config = dict(
    n_kv_head=12,
    head_dim=64,
    d_mlp=2048,
    rope_fraction=1.0,
    tie_embeddings=False,
    extras=['some layers without attention', 'local attention windows', 'shifted keys', 'gated attention', 'value embeddings', 'a smear gate', 'an embedding shortcut', 'learned residual scales', 'skips across layers', 'LayerScale', 'capped logits'],
    init_std_up=0.018,
    init_std_down=0.0,
    optimizer='adam_variant',
    lr=0.000595,
    lr_head=0.00384,
    schedule='wsd',
    final_lr_fraction=0.0,
    batch_tokens=[65536, 131072, 262144],
)
Each number is 50 + 15 x the weight over its row's rms, rounded and kept within 0 to 99. Layers, rows and columns count from 0. The size before them is the row's rms in percent of the matrix's.

# gate: layer 2 MLP gate, 2048x768, rms 0.0235, rows 1315-1349, columns 640-703
# up: layer 2 MLP up, 2048x768, rms 0.0225, rows 1315-1349, columns 640-703
# down: layer 2 MLP down (transposed), 2048x768, rms 0.0206, rows 1315-1349, columns 640-703
gate1315 097:57 37 42 41 64 44 34 46 48 53 39 79 68 53 43 43 46 59 61 47 42 48 26 41 51 47 35 65 30 31 47 60 35 12 46 32 35 64 75 53 43 68 43 33 39 58 59 38 61 47 65 77 44 46 34 75 71 81 28 22 25 64 52 43
up1315 092:61 56 64 45 46 56 52 43 63 42 59 29 32 63 53 40 35 57 58 34 43 29 69 35 57 63 27 68 30 56 43 47 54 47 73 47 62 31 18 44 35 48 58 37 09 41 49 24 55 59 54 34 34 48 74 41 81 37 70 52 60 46 35 20
down1315 093:45 71 45 61 82 51 63 32 42 51 31 52 37 33 72 49 70 54 55 42 59 33 40 39 67 62 45 40 68 41 69 50 54 55 33 44 58 71 35 45 36 46 63 46 39 72 40 44 48 23 36 63 68 35 23 27 50 71 56 61 24 45 36 55
gate1316 097:61 55 62 67 73 65 54 62 36 35 64 61 46 50 43 45 64 41 49 20 54 45 45 41 65 37 38 64 52 36 21 46 49 59 63 38 67 57 40 56 56 62 61 38 79 77 70 56 66 66 42 56 59 69 43 36 70 17 25 47 77 42 50 59
up1316 094:87 58 76 29 89 49 58 62 58 28 45 54 49 49 68 34 68 38 54 44 48 85 55 00 53 30 94 19 43 49 50 62 29 41 82 48 50 67 46 53 55 44 27 72 44 48 50 58 31 42 75 47 42 38 30 19 70 58 72 29 81 56 22 53
down1316 096:52 34 50 44 61 53 26 34 49 51 73 69 54 44 56 56 41 37 54 34 68 39 46 31 48 58 46 26 30 45 55 47 25 55 65 45 76 42 60 54 55 28 29 50 57 45 58 59 79 63 56 49 70 74 53 43 52 50 55 46 79 77 33 40
gate1317 097:23 52 50 35 56 44 49 47 61 43 68 77 53 40 41 38 86 66 37 67 28 45 41 52 57 63 37 62 69 43 60 35 45 54 45 39 47 28 64 47 40 50 49 60 30 61 50 61 37 42 64 42 60 30 57 27 67 47 48 41 57 16 51 51
up1317 099:29 46 39 61 51 53 49 31 14 57 61 49 81 34 65 33 69 53 22 79 38 28 71 80 42 44 50 33 57 10 66 47 61 52 50 28 38 30 42 55 53 62 59 80 34 61 40 60 52 71 37 50 35 76 55 62 61 52 66 61 25 44 47 39
down1317 100:48 35 65 34 58 43 61 38 42 39 53 55 58 46 40 30 63 37 34 52 63 37 37 64 62 46 41 52 19 30 51 33 25 44 93 46 80 42 38 62 39 44 44 57 51 55 62 36 43 65 43 68 49 73 46 49 10 41 38 54 38 32 63 35
gate1318 101:44 74 48 44 41 53 54 52 66 62 38 45 52 56 60 50 51 56 27 47 70 58 53 46 56 74 71 58 28 66 57 58 62 72 46 23 48 59 73 69 34 65 59 74 38 73 66 49 27 51 52 73 37 67 44 56 62 59 40 62 70 38 59 53
up1318 104:38 45 15 71 40 62 57 36 36 33 53 81 46 55 38 52 63 39 65 68 46 43 50 36 40 30 46 42 54 59 25 37 38 29 65 67 68 46 37 52 65 42 67 27 69 41 44 47 72 43 35 33 57 56 47 28 22 51 54 44 43 37 30 53
down1318 107:49 83 46 38 37 84 35 62 42 37 61 60 47 62 48 39 51 44 27 87 65 48 52 50 49 62 43 66 60 61 40 18 44 23 46 73 64 41 10 55 33 75 44 58 52 36 78 19 66 45 59 57 74 21 64 32 36 61 60 42 63 35 37 50
gate1319 094:59 34 51 53 55 73 49 33 42 37 43 37 49 52 52 35 68 36 17 54 53 62 34 52 51 74 44 49 50 52 70 65 29 51 74 21 54 46 46 61 18 57 62 53 38 62 50 43 37 38 51 45 58 57 34 43 59 60 59 68 55 58 58 62
up1319 084:42 49 53 55 63 44 37 52 51 41 36 40 58 56 52 07 53 60 21 35 66 80 38 37 58 66 35 61 43 52 63 55 56 33 43 18 39 36 49 48 13 67 51 34 23 59 58 34 56 70 23 32 48 68 49 65 57 56 58 62 47 37 66 43
down1319 086:23 67 19 66 43 63 39 43 24 73 36 70 66 38 52 67 58 31 52 28 44 49 26 69 50 37 49 60 59 57 49 61 49 52 51 24 16 48 64 46 57 48 64 26 34 52 70 31 60 26 58 25 33 64 37 59 53 51 39 73 18 34 62 53
gate1320 107:78 39 47 56 54 47 42 53 43 26 36 60 51 56 53 25 49 33 48 41 35 88 66 47 53 57 56 59 55 61 38 56 56 67 37 55 76 48 32 48 56 49 58 49 37 32 53 32 51 48 58 59 63 68 41 40 69 63 39 64 24 52 85 26
up1320 105:46 80 59 64 60 43 17 78 44 64 34 70 62 66 55 79 55 41 59 48 50 25 72 48 52 75 59 53 60 72 23 69 58 16 44 86 51 65 64 46 62 51 50 19 49 99 69 46 43 35 51 53 60 71 60 50 32 53 31 47 50 66 38 44
down1320 104:45 47 62 36 73 59 15 83 57 43 27 50 57 34 44 58 58 39 42 24 46 39 52 54 67 52 73 51 49 45 47 64 59 49 30 30 54 51 50 50 53 65 75 64 45 71 55 19 79 23 33 52 42 32 35 53 38 78 57 36 35 46 66 53
gate1321 088:60 47 61 76 73 58 42 66 40 66 33 63 48 53 75 46 37 51 52 51 57 57 60 36 31 65 48 53 18 75 17 48 50 54 63 61 61 33 60 52 50 49 41 45 13 67 34 52 52 61 33 57 39 43 39 21 91 45 31 25 56 65 21 45
up1321 090:64 50 32 42 46 35 60 41 66 61 37 63 49 55 33 49 66 49 15 53 63 46 46 66 56 15 50 47 53 62 43 55 50 80 32 59 53 33 30 66 69 47 38 52 59 39 66 45 39 62 46 25 43 49 35 54 23 59 67 50 63 60 71 56
down1321 090:09 62 56 50 42 37 79 42 55 78 68 33 51 38 37 29 03 48 67 51 61 68 56 58 52 50 57 52 47 48 71 71 57 61 33 66 55 63 42 17 44 52 68 45 63 64 58 59 60 38 56 59 63 48 46 65 31 56 42 61 26 45 52 60
gate1322 102:50 50 81 67 31 69 42 47 44 60 89 62 31 38 40 76 52 47 50 72 54 51 41 52 30 23 52 44 28 56 48 21 61 43 56 47 49 44 50 54 52 20 58 36 49 49 26 56 26 43 50 52 50 61 24 22 39 28 75 46 16 55 41 39
up1322 107:74 43 43 38 63 43 35 57 46 70 27 57 47 60 65 66 46 39 72 46 60 46 05 33 45 34 17 55 43 58 55 30 93 56 69 57 42 52 12 62 45 23 75 56 22 51 72 50 25 23 60 45 45 37 45 28 32 22 56 50 50 80 67 36
down1322 108:62 55 42 52 31 48 40 39 19 56 50 53 22 39 60 45 44 37 47 63 66 31 64 44 49 85 58 37 32 54 59 39 26 66 68 63 27 76 35 73 82 42 16 47 52 64 39 25 62 55 64 52 59 36 33 61 22 50 38 44 76 69 28 46
gate1323 102:56 39 75 69 23 49 31 60 36 66 39 38 75 55 55 47 56 41 69 46 38 76 37 33 62 37 56 37 45 45 50 32 41 52 50 81 76 43 60 59 64 69 85 67 48 57 44 19 18 50 81 30 48 64 43 49 72 31 52 42 60 13 79 37
up1323 106:39 63 50 52 42 55 50 48 78 38 51 06 45 53 54 83 60 48 40 41 30 58 62 38 47 40 21 61 77 31 41 58 46 43 40 51 77 55 65 68 34 49 48 82 55 53 49 67 57 43 46 33 51 42 46 51 60 54 59 21 64 70 35 61
down1323 107:61 54 64 39 74 37 39 51 34 65 44 52 66 35 36 53 33 54 13 32 46 48 47 79 61 30 13 41 89 29 48 31 55 63 60 43 70 58 30 60 42 64 48 44 52 53 76 33 59 53 50 46 51 34 65 80 64 76 68 43 81 39 55 76
gate1324 088:22 46 49 53 72 52 66 41 59 71 48 56 52 46 46 53 35 64 54 32 39 70 50 39 44 45 78 61 64 56 37 65 44 73 31 60 65 87 64 55 63 35 71 92 43 36 39 49 23 43 66 66 47 47 51 62 35 37 53 21 24 66 45 50
up1324 081:66 69 35 24 32 69 47 62 40 29 51 22 44 70 52 28 52 60 63 36 37 39 53 45 40 35 30 37 39 31 43 77 54 51 67 54 58 26 56 24 46 39 43 33 61 73 53 62 41 64 45 53 72 44 73 50 50 60 44 57 75 52 63 40
down1324 072:28 39 50 41 35 05 67 54 67 74 77 44 60 63 30 46 38 52 71 70 45 56 61 40 67 55 45 75 35 88 41 40 62 69 36 67 30 64 37 66 17 72 55 57 48 57 64 38 61 75 61 43 32 34 62 34 59 59 44 43 37 53 49 57
gate1325 089:57 34 41 52 36 43 70 33 69 34 54 51 48 47 14 45 51 16 43 46 71 38 61 66 33 40 50 46 52 49 54 26 27 51 49 73 68 42 47 57 64 58 35 57 42 59 67 56 42 52 55 43 44 57 45 36 57 41 61 56 53 50 49 44
up1325 077:58 38 49 32 53 57 44 44 52 26 58 31 43 52 50 35 46 00 33 64 75 41 81 48 35 37 42 39 40 30 61 52 42 49 43 66 71 43 63 52 58 56 44 56 71 55 53 59 61 52 57 41 50 48 80 57 42 65 57 46 46 39 53 35
down1325 089:55 56 54 56 93 67 39 60 53 72 41 42 25 64 52 42 36 39 59 65 51 65 39 57 36 19 31 49 28 35 48 46 35 51 43 61 49 52 55 31 50 48 44 63 50 43 36 29 39 41 41 61 42 56 66 34 36 43 52 59 65 67 42 22
gate1326 104:79 72 52 63 52 51 76 27 50 56 51 50 58 65 32 38 25 30 42 67 20 34 57 55 61 63 52 34 63 65 44 47 61 21 51 62 63 53 53 62 28 51 47 67 29 86 59 27 54 39 60 23 26 41 45 57 43 48 64 57 75 39 45 43
up1326 106:69 50 26 43 43 60 57 50 56 59 49 68 27 28 47 50 52 76 14 55 31 43 52 34 81 36 55 57 56 32 57 36 67 61 29 65 29 56 39 37 62 76 43 36 65 53 72 38 67 57 64 50 67 55 21 49 38 30 53 37 45 73 74 30
down1326 110:56 45 58 58 32 37 59 63 33 39 39 24 52 53 63 33 75 50 67 50 50 68 50 57 58 90 74 94 30 56 14 61 46 64 51 61 62 66 28 42 43 60 39 46 54 56 60 88 54 23 53 39 53 49 55 83 57 36 80 32 52 74 62 40
gate1327 105:64 34 44 55 57 85 81 58 46 50 55 47 33 53 58 41 16 40 24 59 70 20 68 48 68 82 69 52 31 35 80 48 57 66 66 42 56 25 73 61 32 72 63 63 42 30 75 55 33 59 71 45 31 40 62 39 79 43 36 56 77 24 61 61
up1327 103:56 48 32 70 77 49 60 74 38 34 68 75 14 53 57 43 58 40 38 37 62 37 64 31 52 67 52 59 29 54 67 40 28 59 52 38 50 18 49 77 49 49 55 65 47 21 68 65 25 68 56 66 32 42 53 45 50 37 69 66 55 38 58 82
down1327 095:54 40 34 47 62 36 46 68 67 56 49 69 49 35 66 47 77 33 51 59 74 27 44 68 33 57 51 31 36 45 89 31 56 35 56 41 64 58 43 59 60 66 71 66 66 41 30 69 58 53 59 41 33 18 46 64 50 39 56 59 59 52 49 55
gate1328 110:52 39 42 33 52 31 64 40 63 50 29 65 74 43 44 44 50 46 63 27 44 42 31 43 63 49 37 38 61 42 70 32 69 75 48 36 40 63 43 49 45 47 49 63 41 33 58 50 40 62 63 72 45 46 36 46 63 70 57 61 64 36 71 50
up1328 114:51 35 48 62 74 56 53 62 36 47 36 55 71 52 24 44 57 30 60 62 42 33 28 59 60 59 68 58 44 59 36 37 32 27 37 34 71 42 58 55 73 47 48 17 15 67 34 43 46 38 44 55 36 47 44 55 45 85 52 28 45 33 48 52
down1328 114:48 63 51 51 29 36 33 57 45 32 46 45 77 24 51 73 63 46 34 97 47 48 53 39 25 65 39 62 56 64 64 30 46 38 64 46 42 54 17 34 60 23 53 35 68 42 49 55 58 36 34 45 47 60 49 50 33 74 66 70 57 49 31 59
gate1329 085:52 47 59 64 69 80 76 49 49 80 57 39 58 58 43 57 52 59 42 87 66 58 45 26 38 51 41 73 53 67 59 41 57 75 45 77 75 42 42 61 35 50 42 82 53 38 47 34 42 44 60 59 42 50 47 62 64 69 49 41 42 52 58 30
up1329 086:53 30 46 52 37 28 24 37 59 39 28 37 40 51 51 41 53 45 47 50 49 44 41 60 45 67 79 45 42 36 32 51 41 38 53 49 43 37 60 46 65 42 73 34 70 47 49 72 52 38 58 36 59 57 37 38 35 41 28 56 44 39 57 72
down1329 093:42 26 67 53 63 56 48 23 53 73 40 47 57 74 56 59 53 40 35 50 65 58 59 60 25 32 45 57 51 61 37 39 48 53 30 50 91 41 61 45 39 33 50 37 47 61 51 50 32 45 48 21 35 35 55 29 48 43 24 62 71 57 37 47
gate1330 092:52 48 37 45 65 46 50 74 48 57 47 34 35 64 56 30 42 63 71 46 75 71 53 47 42 40 50 08 39 54 88 66 34 35 51 69 63 27 54 41 63 69 55 37 40 67 55 62 48 52 42 35 62 71 59 41 24 40 62 55 61 67 35 70
up1330 093:34 56 39 80 39 68 25 38 65 56 55 42 62 39 53 64 71 33 38 58 21 47 82 43 47 66 33 66 47 19 32 23 71 37 45 35 47 44 78 41 23 31 61 47 48 58 28 70 23 57 24 48 47 46 25 46 73 61 22 49 68 29 55 19
down1330 096:51 52 65 41 35 60 55 38 49 33 42 64 47 62 32 73 58 76 56 49 59 64 61 51 59 55 55 47 60 54 50 51 52 45 16 54 49 51 65 74 55 31 47 60 59 34 46 45 43 23 42 62 68 45 51 42 34 46 65 49 38 51 32 55
gate1331 097:48 38 57 62 55 25 20 49 75 46 35 31 62 57 48 62 59 36 86 59 56 46 63 50 87 35 26 38 23 78 42 31 50 53 75 32 43 23 51 58 34 42 39 66 52 62 41 59 54 69 54 62 58 35 72 59 80 29 16 22 37 65 43 55
up1331 094:52 56 49 69 51 65 86 27 33 50 54 73 32 52 49 61 36 61 22 43 32 67 32 67 11 67 49 59 83 50 35 62 61 33 32 66 53 74 26 52 56 39 55 59 46 42 40 47 44 42 51 43 46 61 09 43 43 53 63 60 78 46 40 50
down1331 102:72 78 63 62 67 48 19 48 61 43 26 58 66 61 24 48 49 45 44 37 54 30 55 58 64 62 64 53 29 64 63 52 42 64 57 51 37 29 30 64 62 33 40 38 35 34 17 63 43 26 68 54 71 52 82 32 65 46 16 57 29 76 58 77
gate1332 079:66 43 64 57 56 57 44 35 65 71 47 51 67 61 81 56 67 70 28 64 60 62 47 48 33 76 78 59 66 55 69 56 42 68 39 63 71 73 30 84 44 33 56 61 59 32 59 41 71 56 69 43 40 41 45 19 52 41 47 51 88 41 58 70
up1332 071:53 41 71 43 58 46 42 65 53 54 41 30 80 62 54 47 36 90 25 37 53 50 49 27 35 67 46 71 78 37 75 51 51 50 28 63 51 68 28 40 56 35 57 72 54 41 67 38 63 55 48 55 44 39 36 46 51 52 33 70 54 29 63 50
down1332 089:77 57 82 62 71 55 43 60 55 38 50 51 17 68 72 46 20 60 47 23 42 76 69 29 55 46 24 43 60 61 53 70 48 44 45 62 47 57 47 33 67 58 37 37 71 59 54 58 36 39 53 59 50 39 48 49 52 74 55 57 39 91 71 54
gate1333 105:17 55 50 55 60 74 71 57 54 44 37 33 55 66 47 58 60 42 34 46 52 61 57 51 48 60 26 37 47 64 34 73 44 51 43 48 62 15 42 34 44 34 53 24 45 48 74 11 42 34 42 32 70 31 53 41 45 09 39 71 69 56 54 28
up1333 105:56 40 61 68 52 40 28 53 49 59 63 44 23 44 50 49 55 49 86 54 06 38 38 39 78 64 76 86 50 53 65 26 51 49 75 29 32 66 43 68 44 63 28 42 37 60 27 69 38 64 50 44 50 48 38 35 68 58 44 45 63 42 51 66
down1333 099:22 50 61 51 64 58 30 40 35 53 54 55 60 46 33 49 65 68 76 41 37 46 32 69 59 58 52 66 57 45 61 44 33 44 68 28 40 42 55 51 72 83 20 40 66 42 39 37 15 61 73 46 68 46 59 40 45 53 49 32 57 41 73 37
gate1334 103:41 54 65 47 54 56 95 37 50 72 34 60 80 67 57 76 28 73 60 64 60 50 49 40 66 64 58 31 52 27 51 61 36 64 63 36 61 50 50 50 54 47 74 40 65 36 59 44 73 39 46 65 69 52 58 52 54 61 36 43 72 73 22 55
up1334 104:44 31 20 70 56 44 41 25 30 58 51 60 63 58 54 46 60 33 45 59 46 43 64 27 36 73 54 49 41 35 57 43 57 55 36 51 66 36 62 59 73 50 62 53 69 33 34 47 41 31 45 37 33 31 52 47 51 45 11 51 80 38 31 44
down1334 099:41 35 79 40 29 38 58 58 43 44 58 60 44 55 37 45 20 36 48 42 72 50 59 66 37 60 34 56 25 63 45 59 51 50 50 54 39 65 39 46 60 49 51 58 43 66 42 44 84 65 42 43 37 36 50 61 50 57 56 14 52 43 57 53
gate1335 091:43 36 54 38 45 53 49 22 37 67 50 35 32 57 52 35 57 41 50 40 46 52 53 44 31 52 65 43 43 41 83 59 67 56 53 71 62 48 22 32 55 62 55 47 56 45 38 70 48 53 68 74 52 42 22 57 25 44 37 20 58 48 40 51
up1335 079:69 55 37 63 62 64 38 56 62 41 64 70 69 63 59 68 52 54 40 68 57 45 52 35 63 59 65 35 51 88 14 43 31 39 57 38 49 55 62 89 41 18 48 47 38 55 65 62 46 68 55 58 47 43 72 21 65 43 48 64 58 41 48 65
down1335 092:44 54 55 40 39 59 38 44 51 56 67 86 39 46 65 57 59 38 79 47 37 25 52 60 49 52 71 41 70 38 19 54 66 54 68 51 69 53 12 92 62 21 70 61 51 48 84 47 68 54 46 81 39 46 65 62 60 68 37 48 67 14 30 55
gate1336 108:71 40 48 57 66 52 62 56 21 57 73 43 49 50 54 54 68 60 63 58 46 33 49 44 63 45 39 26 41 61 50 49 63 57 51 29 79 56 69 61 59 64 46 35 52 66 41 32 59 45 31 58 26 58 50 39 45 31 33 33 75 25 67 19
up1336 104:30 64 44 54 84 54 57 68 15 17 63 38 42 59 37 59 56 50 50 35 53 25 73 34 48 56 27 52 57 33 34 37 73 37 34 34 37 50 78 46 50 62 44 40 40 56 42 28 60 37 42 57 31 68 62 54 60 56 61 22 72 82 61 60
down1336 107:55 37 29 33 33 32 28 52 74 32 54 54 85 41 59 33 38 50 53 58 48 60 52 51 53 62 52 75 46 46 44 53 43 36 44 51 69 27 70 36 50 46 24 53 63 33 50 63 56 32 42 53 86 36 44 15 60 64 62 65 16 49 59 27
gate1337 103:52 69 63 29 37 31 64 35 64 52 59 29 22 33 67 48 59 56 38 60 50 51 42 50 38 47 71 33 27 69 35 45 36 48 38 55 39 43 29 34 26 48 35 57 43 53 60 61 41 64 32 47 53 45 48 51 34 45 28 57 73 58 56 59
up1337 103:38 57 47 56 49 48 39 48 27 41 43 47 43 55 47 63 37 49 43 86 70 42 42 45 73 74 14 52 51 31 41 38 52 55 41 48 43 20 69 56 57 66 46 89 69 45 50 44 55 43 65 34 56 57 54 37 40 53 16 46 31 34 53 42
down1337 101:34 59 59 63 60 38 58 52 75 76 42 48 49 61 64 53 66 43 37 50 57 44 30 42 22 51 79 50 51 34 52 57 62 64 42 38 56 85 47 59 38 50 66 39 70 27 52 53 63 81 44 81 30 63 27 66 47 44 43 59 53 55 60 78
gate1338 100:61 46 44 43 52 44 54 27 45 75 74 63 70 52 43 34 33 51 56 05 39 48 85 65 59 37 36 58 51 60 32 42 53 26 67 55 39 22 66 43 59 52 51 09 16 65 26 49 70 41 34 57 69 58 34 47 31 45 41 39 31 52 59 38
up1338 100:48 72 62 28 33 35 78 36 43 53 55 61 28 56 51 57 29 39 65 13 35 33 52 23 69 87 40 54 52 69 38 51 40 39 57 46 52 60 32 38 60 73 83 64 54 53 33 45 61 40 60 56 50 51 57 19 55 44 61 43 35 52 54 46
down1338 103:68 36 41 47 40 67 56 54 31 39 40 54 50 53 61 41 50 22 50 60 50 77 56 29 73 65 42 70 82 63 66 66 62 90 32 44 41 52 74 61 44 53 40 38 56 31 59 29 67 53 40 65 50 64 49 27 30 49 40 56 28 53 31 67
gate1339 097:47 55 69 44 62 27 49 24 41 20 38 44 36 48 65 50 47 74 34 57 38 18 55 37 78 93 79 36 56 64 31 53 49 81 54 46 41 64 58 42 47 41 49 46 55 49 62 62 57 42 70 67 37 38 64 50 65 66 37 47 57 51 38 60
up1339 100:62 36 42 56 31 43 99 39 16 51 50 51 68 45 67 36 28 54 47 31 59 63 46 40 69 59 53 58 49 43 52 75 62 66 58 59 63 65 56 61 62 56 63 39 60 32 71 49 33 55 43 39 64 59 54 55 53 33 30 57 57 26 45 90
down1339 102:57 32 54 26 55 50 41 58 19 58 48 59 45 45 42 56 54 69 46 48 46 54 36 13 65 31 63 54 73 53 56 53 64 56 62 73 87 40 56 40 75 57 44 35 58 73 64 41 26 40 49 63 30 20 74 53 61 29 22 32 59 46 74 52
gate1340 100:47 65 53 55 58 54 36 52 60 46 65 55 44 55 51 55 36 77 31 62 66 48 33 45 70 34 61 47 51 67 52 48 51 62 79 46 73 49 53 43 49 51 73 62 57 44 54 55 51 41 66 34 51 45 56 41 77 57 47 50 52 43 50 88
up1340 093:16 45 30 46 61 37 77 56 60 24 49 53 53 42 38 39 41 73 22 73 60 66 51 34 75 26 55 49 46 52 49 48 73 55 58 25 56 86 67 42 34 48 42 59 46 54 67 40 47 58 62 54 53 52 57 55 68 53 54 61 30 13 64 58
down1340 099:40 49 29 62 69 59 47 57 59 57 68 37 35 35 38 27 55 56 37 67 68 52 52 43 55 49 31 39 53 53 62 64 45 31 55 63 60 59 62 25 48 28 35 56 32 39 71 38 35 56 40 42 30 57 35 67 64 42 41 53 56 43 53 30
gate1341 110:32 33 61 41 42 44 43 65 65 64 23 38 67 59 54 48 36 06 25 24 92 60 26 61 60 57 56 46 56 65 63 48 32 51 74 46 42 52 41 52 47 64 44 60 50 57 42 53 42 65 53 67 58 49 45 40 31 52 42 50 36 43 54 40
up1341 113:78 61 57 45 47 51 32 37 34 45 43 18 29 35 64 58 37 62 69 34 46 25 62 40 46 78 57 68 43 44 68 36 54 42 51 55 32 67 33 54 43 47 38 57 40 58 57 62 13 31 37 50 31 29 69 54 47 58 63 56 57 46 31 56
down1341 106:25 58 31 48 62 51 27 38 43 66 15 59 33 55 77 71 54 50 53 55 42 27 51 46 28 47 63 40 65 23 75 67 48 58 53 62 32 78 38 36 44 66 64 64 45 73 62 59 31 29 56 79 42 57 72 60 22 54 48 66 34 32 39 36
gate1342 109:69 77 61 38 60 38 52 43 58 37 33 44 35 63 50 56 29 53 43 52 59 48 38 30 60 64 56 44 61 54 54 49 32 47 56 33 62 60 11 37 27 52 63 55 70 28 59 44 68 38 68 49 45 23 36 60 75 23 37 54 63 29 45 50
up1342 114:81 53 47 79 52 36 52 52 40 50 61 68 37 58 60 48 27 59 56 72 36 56 47 46 44 55 87 47 55 45 54 56 56 81 69 54 59 44 44 53 41 97 53 64 47 53 68 66 28 41 57 61 43 57 42 63 61 53 47 63 27 27 45 48
down1342 108:68 76 61 67 51 64 46 51 47 53 84 42 56 53 48 50 82 58 37 44 62 42 47 79 58 45 50 40 45 36 72 77 45 53 45 65 63 49 13 46 36 56 40 52 42 47 67 66 79 59 40 74 13 30 37 49 54 49 37 47 60 53 54 62
gate1343 090:42 52 75 54 51 74 27 38 78 35 53 41 16 38 59 52 49 54 55 53 40 53 57 68 58 46 41 64 36 50 45 68 81 44 25 52 48 53 46 46 42 35 63 26 45 46 64 44 58 36 60 13 54 53 59 68 52 50 33 53 42 51 55 30
up1343 084:42 69 18 65 55 08 75 60 37 41 22 59 54 57 40 61 67 46 52 46 68 78 58 38 68 52 27 37 29 47 38 39 55 15 43 61 55 34 51 44 45 72 85 55 47 49 40 35 60 36 25 54 62 46 61 41 40 29 66 41 09 35 54 60
down1343 089:22 70 78 19 44 75 61 42 49 61 56 48 36 81 38 76 19 45 68 40 41 51 34 62 58 57 46 51 48 45 69 35 61 30 34 59 56 60 72 34 22 53 52 80 42 47 52 45 76 63 48 44 55 31 36 54 54 50 50 59 50 62 46 42
gate1344 096:58 33 60 55 71 67 36 55 71 85 34 54 28 51 69 60 14 69 55 34 49 80 52 44 46 47 51 62 54 47 47 36 45 52 58 26 49 54 49 54 82 44 54 53 31 83 43 37 73 55 68 56 42 35 32 62 63 72 55 50 58 61 51 38
up1344 097:81 39 46 49 51 40 45 57 44 37 25 23 60 37 52 66 45 74 59 27 04 35 57 41 57 47 55 53 69 22 29 62 56 47 46 58 70 53 80 55 47 60 70 46 57 39 32 47 39 51 35 67 56 61 62 37 40 52 41 22 44 41 49 23
down1344 101:52 57 40 48 36 48 54 47 39 50 43 67 78 61 51 91 38 48 60 17 50 42 66 86 50 45 58 58 55 66 36 44 40 59 57 41 75 57 59 60 23 50 59 33 73 39 55 21 48 36 65 70 56 69 57 33 26 65 32 59 63 55 29 60
gate1345 101:35 51 25 81 75 66 47 86 76 39 63 22 63 45 55 70 36 38 57 80 39 74 56 41 54 44 71 82 16 25 52 79 42 61 58 60 33 48 64 63 48 52 60 58 43 53 36 34 29 64 37 61 33 25 53 41 33 30 31 37 51 68 88 30
up1345 104:48 68 43 43 47 49 49 79 68 58 41 49 38 48 56 41 62 63 42 15 70 48 62 56 33 57 62 55 35 33 62 34 46 66 44 71 69 52 36 48 74 50 61 55 50 62 49 50 64 51 20 47 40 46 60 45 43 62 82 40 58 58 63 41
down1345 110:52 56 77 73 58 61 79 53 46 74 64 58 50 26 31 49 64 55 45 56 40 50 56 71 41 37 39 22 24 59 42 22 47 59 70 48 35 48 46 31 40 55 48 26 39 78 62 46 44 65 51 40 63 43 53 57 57 54 44 29 76 61 62 70
gate1346 102:66 40 77 59 68 58 62 45 59 55 49 62 17 54 49 44 39 54 28 68 31 56 45 74 50 45 48 52 53 88 40 39 36 45 58 66 45 53 55 56 74 59 50 51 73 78 56 61 57 68 55 63 61 39 47 54 55 72 71 63 40 54 23 79
up1346 101:67 47 62 69 46 34 41 72 53 55 46 82 66 32 50 63 32 47 42 70 38 58 50 53 43 33 60 48 66 30 41 65 29 42 46 58 48 55 80 54 63 40 59 31 66 41 88 39 55 38 44 51 45 71 49 67 54 60 51 55 54 41 39 55
down1346 106:55 35 69 37 63 41 37 58 58 39 50 71 33 59 57 42 33 65 38 33 58 55 39 52 67 41 50 42 65 62 44 57 73 35 74 72 53 42 56 67 47 52 59 53 34 24 95 11 60 58 40 30 71 53 33 72 64 55 38 28 42 56 75 59
gate1347 113:38 60 57 45 57 46 33 44 53 52 59 73 46 57 70 74 42 34 57 99 72 72 49 54 31 41 44 54 48 77 35 67 44 71 57 32 53 51 32 31 55 45 45 46 47 75 53 58 49 37 45 61 20 48 57 57 43 58 56 70 63 29 21 66
up1347 114:56 40 34 40 75 48 12 45 75 61 39 47 55 37 64 61 57 44 56 19 65 58 36 55 43 31 38 64 57 41 84 51 36 70 35 66 44 66 54 39 33 56 53 71 34 38 54 52 38 59 45 40 63 30 36 29 40 50 62 35 68 71 51 43
down1347 117:45 28 33 37 55 88 59 59 59 44 41 57 50 69 61 56 58 60 72 52 48 44 52 51 41 36 75 65 77 38 70 56 35 63 65 28 47 38 55 55 33 38 60 32 58 70 43 70 36 56 36 15 44 57 26 59 69 27 49 54 64 33 51 30
gate1348 104:33 55 25 61 60 50 67 59 76 38 79 44 24 62 67 42 52 61 38 36 58 50 37 49 38 74 60 19 12 44 55 59 68 59 46 70 19 31 63 39 54 27 41 45 27 15 24 71 51 66 51 40 58 60 55 38 52 54 29 73 39 54 83 79
up1348 108:56 28 44 47 24 42 86 55 46 65 76 50 59 44 33 69 28 62 57 13 35 57 36 64 50 41 36 49 82 50 41 41 45 49 34 61 60 55 53 34 50 61 28 26 58 67 33 53 58 57 50 57 60 73 60 52 42 49 84 44 34 49 50 24
down1348 107:57 57 75 48 60 31 58 64 59 30 79 62 60 39 40 60 53 66 44 47 38 57 55 49 50 48 56 49 28 50 45 49 54 28 47 61 63 52 38 43 41 45 49 27 31 59 67 50 56 37 66 44 43 51 32 59 57 74 35 70 49 70 40 49
gate1349 092:13 57 48 50 36 54 58 53 49 60 28 33 61 59 30 55 56 58 71 43 48 40 41 59 71 36 67 38 38 86 12 41 34 55 39 41 74 25 53 59 41 73 52 55 29 45 53 51 59 57 47 32 36 57 24 55 30 44 56 49 52 73 18 37
up1349 082:41 42 64 59 50 65 59 42 42 55 67 76 58 58 76 50 59 67 41 42 72 72 62 28 10 52 66 76 52 54 33 53 61 43 59 54 54 68 63 56 51 45 45 62 60 61 35 51 39 59 41 57 64 67 62 50 64 29 39 67 75 36 63 81
down1349 093:07 35 08 36 58 57 32 69 44 25 51 48 54 84 43 53 50 42 42 75 38 57 68 58 33 55 35 33 56 66 51 33 34 59 67 45 73 29 52 71 70 52 34 61 61 57 25 52 57 61 59 41 28 50 34 39 62 36 44 38 55 79 74 78